Weights of a small GPT-style language model, trained from scratch on English Wikipedia: MLP 1280 SwiGLU, RMSNorm after each block.
Each number is 500 + 40 x the weight over its row's rms, rounded and kept within 0 to 999. Layers, rows and columns count from 0. Numbers have three digits each. The size before them is the row's rms in percent of the matrix's.

# down: layer 10 MLP down (transposed), 1280x320, rms 0.0434, rows 270-298, columns 0-159
# gate: layer 10 MLP gate, 1280x320, rms 0.0434, rows 271-298, columns 0-159
# up: layer 10 MLP up, 1280x320, rms 0.0434, rows 271-298, columns 0-159
down270 097:545556582481482458424483578515504493479566428431543489528475536492469533581517508547394576467512446548467542480586573433511551444542489485487458523568498466542549480519505468518464533482462523519533476516517460469504454507451510524505509544403474468486461478577514521447450501515551546489516437557497471470575537546438572438515554489521511539553512558494498480549458480494501460478484470518468515490533577471521436432524507498494473448470457537466477493446530513544544553523452568
gate271 098:462510461538512546596591510507561502517503525513528531531528505432417494440574446538544521474476484476515496515514504552520534476495518521458429459485535496562489504495537527476454521435501491545453545501500514495500522502458522467488480534577486448500474493438467493489473517506514511585454484482516489474463573452580460476463451528510476454490463554470479548511494501525467504549528519430459453518495502423494463496462472526483506504498434492527487511491379485480520450528495564
up271 102:486459506503532451491579468503485474451409577501549509535496550470440483498524519561473599546561488471507472526523488482533452489540515494486460535558472498520500501508475478444463446513460490564472491516540514537455489507473524485587482418526455537554483481585422592526523481465456547473558527524454491502521451526520549467559529586477467486529505529502472505496524458446494489470527507501523471494527476547460420513499525503462492568531549477499548494505490479464547495487501422
down271 100:528550543521460539570465556451507456443450495540505580535480473516553552407430474520519470529442430507440509513434456479546468517568475454528445541469528455437556413515515495494518523449510439530492535554490479509529532482485509444464517487461428520500452404506396525460536430491486458467497421568463452482523539448481541493535518534497499526530554483573477494539505435495522495504533519516505455499488456541481490514516526487525545475523522523519535491556555444462508515539469496
gate272 103:493522434466472462588464593545476517483449465574493572542475512479496502495480491493501557517429565486529479541529513501456558496432495572473450523462430488488535491516532498482495569475510477561569557481525460480572445445513490522539484516447536498527361567461542545482458488392447503530496479532500472522495549511504485462553468457433558474480512524476554473499510401530458557475444482532446482513508558543516536522496445480465521507501518545518528503456491505439467419460498527
up272 099:479524462433536441548515561556461519475442547487545588461580549466497533526407514475547550417491496549541458535484534485509522473437503466563505512488503469485557507508510468447524548526497551431526501445521514520589493470491547475445573571524533435502516510452501505492454535463484499551550501449430468536474467532496575507519493552518537462522493515550471475548473480490512471523467530497388470515516507502509506562485446524467484460510439529521487503451492476485533418522486499
down272 096:520508543568568543466489440589472447565476495532564489532465471570483502480503453530488492521402481562611457469571545473478494556491512452495404445546528481528583528500465523561544558528448464557561496513529530474572541491483454494416501532472557499480545523501583439453473509483502567501477456436486527581496475496556459494510488506508539516476554478475549430472533478598502559491537521557494492501536477493498407502501503508550438509475526503541480545512460521501495466469522482
gate273 096:510475437504466504519583525486476572502499418509413557455505462552469524598528501469537449473515511578475460514456425477572527454496471503527487470506520451466486440484493561478464451474562533486494534519488451512541466505508482487418471536496614538515559426548509468483503512541470525503437440501486517585476515441475531449565436566501516554489467462495490457495486524529549534458522497553486479495504536511543468402542518432543497441527533424577511557532515478497463482509518562
up273 099:516495542528468463478550450495548522517549556453475486487556497477571583489472513615512534472430498478548500537475543486466519513492540529546511508576524623535484561523519431552450552477394408510467583505480582461538506524486493529514469415538544481443424535536478519516530528508535494499448475478447484535492521550528520441504535472497538502433467454524472463566449509472485536581456515492466543491459513466393523556491518479444429548565421523408515461477517475567467548554448509
down273 103:499511430525498467477544487448475494569543444488564536522441514597454569476498525482459481457475562461459517516501504497496490531518526507505544460537481508455425570531543470471493511549539421510581575457455517443442560533569511520490482490436594567519518483455495582539544494545500476520458510520512512509500477529520472462536469527466511443480534498521555522504503617538464495504480515451564512445511501521519496552487473448515480499510451519438463526468476507478507495528431489
gate274 103:497543536480525490480507552522530439546480564450517490571499525457462546489445505439554424475499543441456540432514516503480543481513489483506531493502445588435513479544463564515466503580548460506443514511555560466600531531493470519500490479471539538459515471507433513483522480571489528491524542435498470532422523498463515492494422433529470455528524453554527499461568495523434511521569517477570504447481397458565546526545483531606489570502525508492506547471479513507521482530455504
up274 101:496540461507464536578527514609506396553455530455547491461505494484509519546495444489469560537429528504480475575460504503485534510554521501540435470576561533508518524510529555539547461503528469576543534544579462553570432507558467479469490531446455429409422436516500504503514539477498475518467470519515527497483487522512439504530447533482443540443466500475476473476479506535538513477480513528509491569450528526538521460441522534541459494478454508488487504443488464479471473453416434
down274 099:526531454482417499486546487506499411500537555495454564503419503473556514481445525497528504442517478517487547461570475538518591459434529565551612462488479513486449482505521455531463514503529430433488513488500526460574551488469525543510531507539413498519437513472545494512546463458524451538480480591577499476528503527575461502515445456499434498486464535505453532415442452504482564540525421473460506466515505471521472537515540509474494508547496471591432519449516515522544475518548482
gate275 101:511519478560477505533532458523452418516498425506458488524532437446559557424504472447467508481448558418482486546514507553461449471481423455479499573498512532506492579439394515429578517542470497491433490475559502485505492513507496542468495434516498458559495459485569453448517444481566502498448511459534489487479510486439473493477536489565483508593527509482563488546462473477463451521509531477486533496596523489489505445506515512441488454489519543467572507503498484512516432499531513
up275 099:504464465544483533473476520524500452515468483468398505534546551435500511466611482482517465516532454519464507540484534512540506425509532439489569447470463499454489494491556527461557520539537464519513527508486545458493499428505552493489498541438481493502479571516529495489456462565484479504551521409508502525428467510488588475490477513517529562416531513522490489518455481496504501516557419465455551501540437501485457471424483469430498435585556518511442510513510498428477470483582570
down275 099:531459488536544462481451634498447516428503524556523561462441475519444516468520427486475560518478501485546493506502505543530518429496448615525452469446489492479459480513493530533528537495448515445491474545475558508482493547426418521502473518470435515507407534487508431494504492504557441469485523548498511568492499521463514443537568440552479533544522525547478542472466542505517458486490491482490502485491526551507502509481492519478503475497434484529549443535529518487441453453444509
gate276 104:454476546553461470474467524477515471447499488420473544479486562441489556436501479547518355562515568513474450506520511425498531530441506502476488496548477510573529469535496530498463507501501497519447491463483513501550525498436493425448503446444448541520576492495490419468519426459531529430504507472485527567539525520469406488521443532512524482518522504447479556495487482466507473494469498536545560502522480461530469467537533503452465472493556502540499504424430515567459560426488520
up276 099:451476471481459477489527502517476441456497454481492562543514434506581499484493425419479496514565564500505536448513547437575511479475480549521476433548532511545527477449534508465450504512603529487516524498486507471482472512491564561559528490422582530451461485560541485498489483480482570512468538429505435545514528459516497486454519562614493418473503564492494554438498494518482472401538550462592569497463478470572451562466478559580525430469529463448540451454519547554518498507518492
down276 100:484472436520471521539434525416477467439478476399491498551530486592438518474488511460516489482487540508447407523518485456536495506481512536493491541464510461428494478425502466455495583520527540514502520464464504522495466448464508457554468452515463487484492457498515463515524477479521503483510474479552527502494433504485473467435478491565493488488563566511497462500497495489521511525435537540498541494436504470541455488437487576503501540469481530484555444551508513547510507393579547
gate277 101:518470459479524496476460474441528420475444534537499502483490539487484545399419456484456528479459453475505505466520537508499487512517515506519456431509495512515484522529523517451440467535546485492477484527544507566493512542513580537532463460460537466564459500518480483428535491483577536522603446529520544475523497547501472519450433480490498550517432509452532393458574507493506430536438502417562454539525526437543501557547557442497554487460481444408524437496549466545497451458468464
up277 103:520569542462503548490512533526435471537475439464459520502467537494562476525485491530430501523512480466558447470528409528508424464511459494566464519562595555515493478469584502523459497532465524482530487485534588545471547426466429447511493466526584510480489510530450517557611502487409462489514439487476525494499498475521581541531520477580496452479427493549423530411535444567492528523490548508490507538520456521465474520551472509561445542558528446474532484557507536538500487556496501
down277 100:554558523457548455525535491480570513459535472518526405415504496570431485430546488477548459517548589511520517523533524486486471554442500456517484479441464447502509518482447437545537548476495559491493529451491518470519579547511480532489501584518460505482487553530570595521457508406462446502448530488492580560557506514505500498484466473501495456500544526551462509524483508517519476462533518566470564493489446583482464628510503457499466468399453541565459583540529539450509500463542554
gate278 098:507441470459543468507395481560465469505488517572530488466496480545524524461559475499490553497498465528411547570505550541473495467484518539508441472487488471477532469534473548495549493536510418476533509446584474544465494508431495528576501518513468456449519494491498515512489449467539579550530481485446596508482524513563430554364457479467512515503483513510525481515549469549456450541503584536446490509453544459535454462543459510508501536505473514497531593497514517523512448543522604
up278 100:498510450509503458515533531459474498512496563539468416465488531510527465516485564496488568528491540436508500435474455428563509470491515531450489503482525445456590527477498480494477460433495454529500492431524506500524485567501527474481529497469496415505508521447468473491494396548503562481568577488527559474576487493474518492483526439539447516516496520577482493524405473468512465462442466558585559470534462528509504466532442575513454513492526395501514476500430472564583511471502544
down278 101:531525472588525491511586516514551519487569435545594402530518436539487525503450518517475481425500548582523553543422504451417516501561553474461529480565535506504516494510413458609441484542531486440501520520515487561522517559474517517552500491514505398532594531462472467529539476472513467516502533600442479481519557463524494488427454487500509480555478504568489543523518425572493385446459525524463541464527493466456493505554507522521519482468514518538516445535464586504408514517554491
gate279 093:497466530445566504401445504498489540559452526525460469483460524536476537487534519484529456415489520459536447549467466426524441460508476463449452489516480503494551438498501389502503476521541464558469464445552442449509520552531478496473461512478522526603468548527471487568493454550456505476515472498484535528523522459449457531452543534521468483523495511548514551466501419561435542569466434581497489506533502479466429554493497497485498507523532520487581440496545479599496550526477506
up279 100:453460558461500506520536469464415482524541468580480475542489510475567502463468497496521528488572532535472562517510486500488555523463455539498572510483500428535556470483473492502460567504527494465499549476571525513461515530541498471506546443524562498416520510427587529562401511510470537533465493550481534544433599492499528511459478433508522497494523492498541551575502586541467516434537557494426454466444532526514484561521493506458420530572517487503499537540470499383462515456485476
down279 106:547532456481520562497494560551453493503460548467500572461556582520502516457470533522480452522468473524485495442481449527485466532482543483490586467457562464542460488469522504517487519494465554489526478539429479480460521498476553530509622401602530472497496458443460578561501473457515485502464594500510458537513547489523503480471502477477508499470569474483482412538473590513557500467488600482477457532534457539481519426516528463479415458541482492487556445491476489475500468553643507
gate280 100:502430494474498445495504504524492454445510503450447484480455484530464540522502580534509471576470469476495502451502510560498488476498541460573562514475522537461435577573497536541534461485496401465488539540542524611460526522487470477458473604465485450512473500494414441492551471416501536515442505476524501517551468473544503543445499498491478531573500531494481508523556435531506464559482516539509489423437567471515557577526426517511533478480573453494460482319430516489490526514509553
up280 098:456484445513428533539479475456564491503484553545506453504514535505435512549447495561479530574519537469444511468472556497486547579445436528565495503498517475473462490516477530424516539453486536512492470523538503478563513470485559520527550520488484509480505533490556467552536519489544474489532532498510442495539440505516429480464557505514469483496480463455545571523515508495474562443456551558514470463544510516501543504540560471468553599460542543505497489468568507476432448513539449
down280 103:490468515540477483448404514500489554461503505501523483494482473490551472491448509569451481544510502478601549560496490462491460484491500532520493456497516458463488490500415537540498540526475500567512471466566469499474468466526487517541576426494512519546466529491507558454537431509581466538503518530460521551470506500460547531573529544510477535557482494439483544519552540528494554457593497524540541520477529460458466538546507412487449467483559513494396552482475501526535526479506545
gate281 119:417477493521492493547498495489465539449506414525535493551561474456564460462488486492489546462472504477503481536458479427499503492471555538466501467487518494447462501507531427485588522559458539523475479538481423474494542483470547528519472489468511541553477541427554455547437491500503485512481485492482499520591499440479449526593438499516518514485522508470401467548555530506502453510501444560422546551466503480515450432418459522453478600545514562552549415461480572534481456540532491
up281 111:557481510541483473597501446490540518470564474539496560513481509523486447442445449514514469449514552462463435543472440519489436498520551520493576519471535459558474459541558534468510500472438466549553478478548543516431580469456463522487499470493532507492520503506440539450495472472525469459456504519410484577418490494528487502465496556436474590517512529484579478489452525540499531461555516459550481521508471506497523490453468550466564514521534544465548494470523418440569516442445443
down281 109:467487456433452555453474538462518451465527513492473495520543488466491555516480543549502504509571503524478543468551477522526521523450384512453502475476442520433462500461460468513507551502506515435495445489435479434483525514584494479443454534507470435541529466499566431491479549491454511509562536433551538424455514485523517490446472473592504460492502470516455523494505474499483531573475455461491531456522535523574511460552462456553428521507457505557509514522430501551418484515496501
gate282 100:516478456499505459486498460515537512530434466557428490520468458479459526465527456480559522457492611517495552470542462524514486448513471525544496503516543511444501501536464481530439567531547551454472373548529535506500474540578487482459476572423503477515445493468481481550543493544537493464574492533500531542430536469460464480452537516470497487547447487480510530509524439499524544513465480528508436451511474501459536437429518418503575513525501516437513429432576488556509453467462531
up282 101:496578564494537433508554486536484494525503481577500443526569508507480446486520586495463413538492462506470392544519497510510462457561489529467449616506444523416482547480466535482530547506431525451489549479536529487521475458482453440472533529565598539525469565431439533515533466510469529470576507463431496512517499507441433493461503522407488481550543523454591471517451497441572478590415541509521481478449477525488437418515493537476526539522510559530450469452531483526539484492411457
down282 104:461524554466506524472512447460504499434485486493525467521530525539540507522570426493571543508464467506468528525532475512505553566534474564422548499455486476463427426561492562485494562517552509512472514437530505410466468472521512496439555462452502455498534484492498466558521534421516542493512464504478555518484505428466506556422450465486522409525487495502502535517494378433528511567543528602524529494526450507421565506441517511465554454492568543472479489515529472483564561506478507
gate283 098:448425531461517490486485523565493514489511543485479552539461446443454553534537487503517576477473538461527560517508545559545496510481562504513472430465638509477468528515472402547462512546526446530481471491471440509480511519539478563501449478376514449524501442482549486489479558501450452558514504394503482400458496406574500453551493481497532511507543530418536492546477505508535465542503528498499524460497518455522517564461445447483504485545492464503547556463508520494530493499555473
up283 100:438514450517539468511462562420481512485520530554528528409536480483562558504553494526497500522433422563480577515503538446519510463449413422546479495490442558485508445494496502532454536478559469563500464570512471541484470510485555522487533451480485480535545498501534486526491530480509467468471474533491483489512476494546520514531487488494485465480531488455530502448497474557500532501555537446497444444485515588474479514494569503519411472558537504623494561474493460536526412444473502
down283 105:536576482478497496496512499473487589468507543464479496542569538515513452490569575461439461504579520417519522552525449489474564462546456527496549475509523486469522561471488526525556452510513540476525507506497550526570448553498498530509484466510510402484538464566526449433499516596554521482471448428508497574452533485503528568499489498531536542456417474511563520427505542475468510384468487558518561483465419539497497453487466530424532459540509503511539542509503531464525489568550460
gate284 100:547442502507555487502436531488528530549516492487539565478407505450521513521481468487568529504502474479450452450454418520524488494508579482436522507518524441594511488433487540432534557532437463561512531539463463488480517441517534484538548558441505483501505516517468580410491526457540505537583576511517518497487576515535502488578467489445440477481483555522526499456472536517563458455480519467515505511483480533469499483511416579485576525493442536529536503478582518500511531475485469
up284 096:549475495465526530467549578509502474480482516446500590484471520436522522527505485517580422510487509548479483510493521541490438539468478476532427499526487371547478543560489462477563552500559527489533465508410470574488520521501524513498516476441558525496472435449477465488507566501477515528513457483442465457473549625509471540492547496499536446501486580476496455549547523463503464499526456491489504553539521515498493478439451460496487510436553501497492498552538487522460546432465478
down284 097:525528449498484440515469490381528482531463515494515463555537504532483401527496552417463456569483471466513434474512522518545574448445486492444570583539504478542526507509468574460538464534478464519530562454534529468517519505509484524458478489582415512482575447465567489498554535477519566502493463506442466528498512531506519540458509574474485477520494465509427529492449456553428536531514510496525458460506502520467483532489447561536520546531507505494460428463448516453487500502476478
gate285 089:542542443449488422574465467498533535554461489527528453472513495512565506570524514480409411416514501508508462560407444490436416453546485474537527518445494501505531499586471556420500449514459453516476493459556460442523505500524507516607458530512521524497454461474527551484526491496551491532483508516526448422436531492499546536559516487470512454537455511518496493557651544529508490580539475535560481530526500500500479451594529442479521500482518479475515527441538448506521530459457486
up285 090:537455488427497505532515534549562464493584558531609430466570516536536506471503512555554506522511503561488569515503492442439527425428451493511511563580537512586480463397558520512495501472547486532474546537446506499476601507496543488474502511424459438486509521461516570508587511452490422533537485537521500563452511456490454473496466517549519536519517449484480479504446539459450490581487490469494467512531451488521515470474432482530531498497466488399521451465514497462554471540473491
down285 099:434538472495492583449468448433465482440487559435495551540468538472477561470450533496649552556477483518538489391564491514450569487510497506476439465480474509475531495497523488463511463486511521512492494494550459559501521513519518462493478535463494427433474460506475464456476525461509563466467512509509523510532431493485475383447489534474514494575497461453489516541462478442501541442497543523463556458446485557488535545457502557575531509520524482550432550503504534502480501488518512
gate286 096:475549501429485520500525477503549540516435524424462472472421416555560488439501453578474492484502504516510513499494461586547489586461535482585494541456519559486524549542529537466491511549514497488505542480468497493503461498546566439545505555564536543502463488555402455502509525516466486458491517449536513432517480494551437521473512461457497445517519465441459467515509474458522540475559469478511530519489524550521497583570494524510500516555511531498524512501497534595456447427511575
up286 097:550515596483538458486467509503553524495549534440510448489546519511543490441477497483455458554509387591487441508493484515445488473526481500501518514499553613410495502499548561547528472544497511516525549502514488481555428545539544501502487494456541524510459509366455526488483467555477484548458461462506492450415399537523530461552553465527484549516480483591539477542462493572560542475578575536482529520513524474426495563509497467476428442515527459451506493486502483532557540504522463
down286 098:475457460513475520509489491504503457429568489588552525538510441479484469550562482419541553564467598539522520472522552478494488575441479502555490502478471478484505516498508499514525582446574511525526544482469448551406561529460498527474489502390538538441464423518466530534484527470450476506387513579558483575583503537429491500536480516518460486504443461496508511485576469518458421517557567459530500519538510460470477486506469461521479472538473530562522554545504484525473516463543495
gate287 099:488477432446493587496564440560508509585543534542463496428556474531546423506514527493544536469465529594448481519468455492445490502462523492459523492568543529526477502541530490516511540539483551510520569526488458478461592481463457485565511465486476532525524527520475559549547482597476495575545500520523515566517511499526551426531518484517534415610442511526424483525444469484516489472474529424470479486491463533571497472468540544457449542571533527529474425545524525462494451498559474
up287 102:476536577446453506427531478535497499486456498510485571467504604493467542593436487495432572464514419459508508440408519479503493549415491455459445585522507512533403487509504438520468478464529514452441472532494437544467514536531504543523469477509514545574506488477483537441480464544504536510521442478540496521482445488562509508506580522555449449516460451439435403487556418532494520530505495487526509534451466496556547534616419450465565551552486485458513500534485487479506526509496547
down287 102:520532467501448486426521451477495451540597540560440495505513551464442456450510511513542482491474577496540514516544480459566511464545511600509628459558467494556482539468468542430495514472506553423482533491490518569448458542435491440469499478515535541538549403498499452514453480576506489500522502516548478477433495542478513547483494481478496469510477445424515502430485491557473467543609536487519491501504520432513466540515554434464490489469485460488486504508545481486522475479567461
gate288 098:535493479473498528503479517524528515494501499573450518554534493562523554484530426497520448495456514513509512516555515441473557470456509461580508482589479459449489495506550526454560488470554497475427535494497524512461517457470478499511555469498498518509490563523487575521490496516446581503520409478471494429497512437480472446536420514458518524455501484480507531588543561550467370467483506486478523476576474449531531505486471493522433486512488560595471531490437506499487467511498512
up288 098:475546377529577555489554552484442454554518477469508466470504513549462501560464481501527469418518513567452487523481534583478492476508459453470533462546469558437510488517525515552471488443469460568514567446435581548468524490448531454537491555454503494512445574449555449407491489588533507531506465468503536490570550495521459532483536576498501471568461525475556493484529550568502545557503488520494500493458471492519490514528477548457480514414536515551536480487459476527469556491460496
down288 100:489525547519469557490559529517575509464513431545541467463551535511453522592448484564481478572552472490442473487456457534522552540515505526504486521480428473518552465551446481503563444454489484538544506448469469467457556563487504502453437533507514537493525540516543496481480545427456491500508494452441458517532454459514497424516464548552463551472520451547450512519487540529568558506522529414543491508430483515392433524544471489460471482486526528507438492497523554539468544507516474
gate289 096:513539529500469495494484509489424493578525533497515549514489451429555468564526558514558453515429524470513426591494500539534564554447497511466503463475457476500556461509501537508505479531528493471452429458488518443553452500439519457555504594554463524510490559476518474501504464493525607483539487504419466489519498473561455525454518486437456487484534524488436481576502507496558473477461506532474498514454500506444519466488486481466478556406565507487542531451472496514477559488504429
up289 095:503509552507485481462489512466537514497460514535514566478528496470507542514485472476502488596542489524419404369544487476487462441443456493538541521518516494539467511460521416530466508483589515516489592508540469516574534575559512416502498497482570515448493531447463534492504486510608444498493490505523535490484571549519506475494440477420511522547486495440548444487475499545514461515538585533571531473530501531508413489478479530451509509498537479468586481489507459512438546465489459
down289 091:493487516440527480499573532526495498486507523498518521461495535539447399486544515518524516488509462475527452497471505524552522443477493564429446521481518475469468425520439539438501479554460483538523530489465498480527483483511549507510589501514478554506509505522513540538513464546490474514482526531487465472476475501455539489487554539442508531507545487445525535640469449503431594544538478506531534490453459491423476514499548460409511487495520517467510468556449485582476529538548494
gate290 097:607425482567582544518445565515513537552456529517545474511442492458486529489496469497514498438460496501482456501384519482460442513464476560464493514489456501454459541536489462461525427490497504503554502486516550461570490559477506481469518431575529524468479502505604495517488547531447430523455518481520488479468567547471506440473475442533576495498509549515503490525542533503526481534464510503502461496509474438502519512516483582500467556432464577560557576437499570597522521477498486
up290 093:609524465492532535554565507509522454574493495542426554447515447485484503527533543445519492402474476429543458543485467464515538496503546465515573514441566444536430547485503465522570498577509555436544501436461457506510428470574456529499499436485553483439519464472536536544558521541572492453395492500494547483531484540451461511396498514411528486491512537474531512501545490519514470424528503464561561525478533492514490547543523439442558528454502476530544441488511475496537524506519481
down290 096:443497518520433501443484517521569448511542502550523517519453537555491517474546427520524521502459523506468449530407508461419553470516535448485462476456552509482462529528506491607533432508476519412472476401461513412427466439451471499509472469547467546455538497392478518485534442473541471502512482523508498489468546470494462526419490483493485531525556478572454548568564480543534532481461522536481470515519540465496530505466470528492530440515503520586605510434514570533545578520463563
gate291 098:568447427490495518579490501482493566513491450475585522500466521463436466453498506562467507533562547465516480502475549517469495458563518475530534500535368492516445554450508456432479556492533474521562618513506439490473553524515490497493472491541442523442525518540504497489525508508484483545472520636451476450490505476507449488455473475591525522528435492515514591524464470515498482499495491515442489485478428512495498474490477495502453537501550497491500508555518549512500551475499428
up291 101:499531511488537494413503449523507489496509473471430497520421516462466518526540538608477477521478526576482492511453412554534457564511457527562489481485505575503481527522552457503512523500538486468550440483482503469534481494483439509563545519493490529456443437421494486450474529519553424473435492498491471469456488506437531496536505557500500555400497515469523508479495515519476513548452492502456496438460469494464478455457485538521524530539498535507500472523419443547499466475419554
down291 100:482486532470570515499544423515488527501511568546505384456481476523505498525481508508539509513587531441438590426546519539453460481566478417440544533532556557547498428517446530530439424508445535506545515503507541457476455502477419488498518414514526515503543522521545402499499537485534488491499562439472448643475473531493495559494506503512500487433513523519518513488540504477490505393520522525519474413463483587505439491461422497537540484447492487507462470539469580486508446461563535
gate292 106:508448480510520537491526494480465422461532504526500516448455443443541493457464566604535461564423512508471597533489507500501490567476495472538463527539463497511553458551543483425570479493524562476494517473530460437535386506459507539562462439602531532561541483560504540520472554520553470475479541456479518544514549447499485536566478505538462521512511443515519543521556500443562465539473545474482531585423488537537501508418520506494483446446491501529519532481495520457529560513463494
up292 099:563502466538435540526610491515507502517484484572531497463541584460420482424519506547510509511437466456539442460534461547503539471503541508552460500527495416511514472403472506521598529510537500498522471470441490582507526484479492506469473561466498454473480439488528537505525612532529563521514529513532485489512432470475543501509515441536512484453501480527459486490513524494445551482565475508452551559525430457493485563475476510469503451500495544478496474568502549521513509486491538
down292 096:463480427511518509542574482519453495551536432572433445531457516539487418439497536519443536471514471432506504411483514493513497469540489491488507415511563513468393469474507499510499505529563568503472515526611497519484499487564564546573545541437489395468494479523459516518500497526462447578578512474506497480516441501491527520421495460422489501490459496553449488463516501507479510422476507520450482536488507510506449568526559462495482544544517563547467483490454494497450479473494494
gate293 105:451500526441493513605448489517453437536515490572481495566552521528524435466570539467496498468498463508489544543497438454516489507460535491433577460555477491524554530467549591445475390505523462464477500562436534512468480560473537492511461464522490522508499494516461515569488553525508526499562547488519518516465472505536495510553433524466483462477515416512465519480485525530461501514479546482442499482506482433525457423544512470469513488465541493446470491489447511525512560448527444
up293 105:456525525520445446522493468448427409495498500561436500443464539479441497546485524503521477482543504550542500495504471451461494441482541461506515494513478493515494517517504510508510494548542571535519473533494407409502502448445454473520534572509509408530509529532484451459432526465452532496467532441464469410511610588542443480471422502495584499529496492420463520518509535471558460486519512485534474491577436509471462549438486481506427472480464490468488488508523554451471498476441476
down293 100:433461518492480489485492439520543553519464452513509524463555510483520532454457542533489477573496490473497513481489526493554590509575497504476462523508549523449524505474493497582591563479553507534501489434513494437526536488547496578509529483526537444531454411508614425442480506551454496516569535502524453510483467540427483442520528460462439470586488570471453524547510569475437500509492513491451426531489557581462526468518481526496471424520488568553454498500507532500505561521490524
gate294 100:425483525506534481483459461476547523523493534493549486493562435453510520522513478446518569484505505454442520463553555468474486470497471484492541503505454500500465527526500541561449489476592532530404539540523458561517502456453528497462542608517548460476537516515502567453497511457588516524527425492555476526489465492493575499500477486566498491464544453409535587531482506467491439513521453428497481482463491488469509437559533479553505513498526528463498479463422576525499416494538545
up294 096:524518542535444481518468438473436604509429465582515536519537516485530497487433569422489514482502521522455451474457481459486499585427502517527401566532447463500470471446497478429563471495537474530534516494505471489530503534526493498504492464596432600460536440508455505523545424577489555583451568416528512472510540511474495477543522463494493552478460414511532466467498477480497534500479501542477513564546528470473527448562506500391502527512501530517472535466501486547535529445396464
down294 098:483502452479500524437430514450462459445554442512528460512549559518460517471475588547505570616502505515520425459469558502505535537468516464451509506548470430459537515497478487552512551469466533448550512488486451570495500506484497469521417414585500536588473510456523503494452429467486507486500558467497437548518528444455510485514502505512493497538507446533546530471498454464499479420475518530412428549471495454463561407509473481505494503460516407543503573461490453533448481552472508
gate295 104:519489491497446500521511489488601446558546560512507490531482519517553550489507523487518464483458552514502462516557484454629584490466497507482478476548549486512519540552479527478478526487498477483497503529507524503550449521462485441443525491511526459527532553554493519439452543526505535516502556547436490538469506467524439482449479555545516523526501436583502524492560473599506459497427455476492466470492417488510427494590435504420457556459543530487492519475449509452525538541482524
up295 100:502504502519486542488539549550453488501500586481472434458476519472471491492534458486480503417438432588571569484559521435438486524568479502543548580500579482486493502445558554525468522543508516473498486539505466574554563534528440448483489442553511463532536444525528577506473474527543529582446452500463501525469496520510456485498512488509496438543499429529434445472573534533451431512477540462465451522490539502554562557494473537477477445506526484454477549509433510521511498501488545
down295 100:504476423552535483507418472474470534499505547461602528454496478479486506486571504480562502561560505441489594539471493548463436463542492517504474457544574567494542551578487475503549511486467532443463417553587477519433538479501476463513495520582483495515489460514515447476511507451453543549504483461553496511535557579466570548539542497437459545481484451557508569541504474448555523510511497465517522493519560525486488545509496521535464541568495537495484487522457520588466513455462562
gate296 104:524496457540540462400459474518489508517551549476473509540469467505486500442489499486512476466544518494492484461573529548548494452491480537487512478496516447489530464531495518466503481493462519508504600521490444528434436492461402478415453539475597511570528568497488503558499597506425522477518518506540438585493513479513549522525549384484525537566426492515457563553536525516523505507527470409517518508504496515522563439527483454498575468496543434539551405444475581399497549565570499
up296 107:497512485490528442469446500522558524464463450472481519536539445569439428437489516479550528492428561455492477532476437463589518468504458548492497470482579536530526532451500488562556519501529477522462520491472469508540529500564482519553533480506507564460490592515491451496480544484472511478442494491506476481515528453434523485513541504469492525493532476514470557412536524486479463498519538447510513459488549503527533521548498562550545470550546559508521423534412503404552419512518418
down296 104:481517479495545538450514451515563521505449552471443528559430487609464489495560577481505424552523544455518452497423434474501494469536492485483454512523514569574477507476558484540523466429491547534507582503496479559524471572497487498487479519506546602546493476473496491530490478513500438510472499527504459413479542488519521443457404496513532519438459519524503450600506557500536589571503519454473454541508499389544524470534507554560538457518504480470505463486554522484490496464515456
gate297 103:496488541505436491604519433528509437482477563528523526418412522555471497515619455473506481510455510545522615505504499529549517504467470448486524510567463474502520404563500498448577476530458529478465507480471433549504551427519493496568481517458563465504538458574494523506524513498531412536452432514531540489508459456563499542477519488493460440529545484498393476412523555534512479532512517497473489549486542576515513505598514529530479574513588528492504491559514465515521555531530445
up297 102:515525565408461540498533558526442526472457502460468599460553472524466537522559527502548502427549514478450531477495536439458483537451510569486562511550578470568528443440578518510518519587450486454490551467435419473459430488485529493506473451527513552447518501493472514551504471488479478520585468461466519467509548509510604469505461481516506571482525473518470532462512505498537483470482545457531508479488528505524521465452504549495517453492495492569456485503551508469465499597469554
down297 103:507487481449522450573526446559463494469529474529534431511506529461465454555544491484485549534552422489462454518518466453452528541587489486517485483513527504453533463527504467446502470468532459505473525500465483565520539500454482527428481396490487517542489528464459528511453453535459566463526479494549451529579514558522503455462528441486527426469537439530506488477487451499509507494474496476493432536487556548450488511530525467521554425502456436592483476550478513531535557554505449
gate298 100:534535488471515471538475512544553532443541515539510504526490449512592415453467553450423477488449447440582579611544458509496473498545481569550509560463399557425526461473517487528475515520500526532547565504501422449489469466483520531561454491493497478524550492566408452500503494512442509467528510519501553523539506467479548456541531570521571462506595549500545502546533548521493495576477469514513522529602544518540488500471522511465547554489505488473486522440489461496532424522508494
up298 102:491474513494478528496587517532538539601501524539493575481458538549514453549561537517506563485542490467451493492489465421469560523569397470499535518532462534551468513527458543552452565476458500537429522443566468477530465475495463568495494541454487529507529535563522476485475464553514549533532415487489497489471534431535542531547553516488431473499453546476432579466570515411481502537484504472465451506474578439504467516415465460457524516602546438434496546497440428549531562570519480
down298 103:509524529476501515523559508536526498491506537521486497458564497555480501482483558494472453399483560486543478542450524465430482462499598537476452452564496473526467494516480460513495491541490458479511489511535507521512432477517510512487420430462519466562520500471518420495572468489545499554530483513433418512506529492466444470523499469474467551536520510541540457534503455486486444510483487479481565460539524555451501612500520500528514476559511504498451430432505491543424508512412542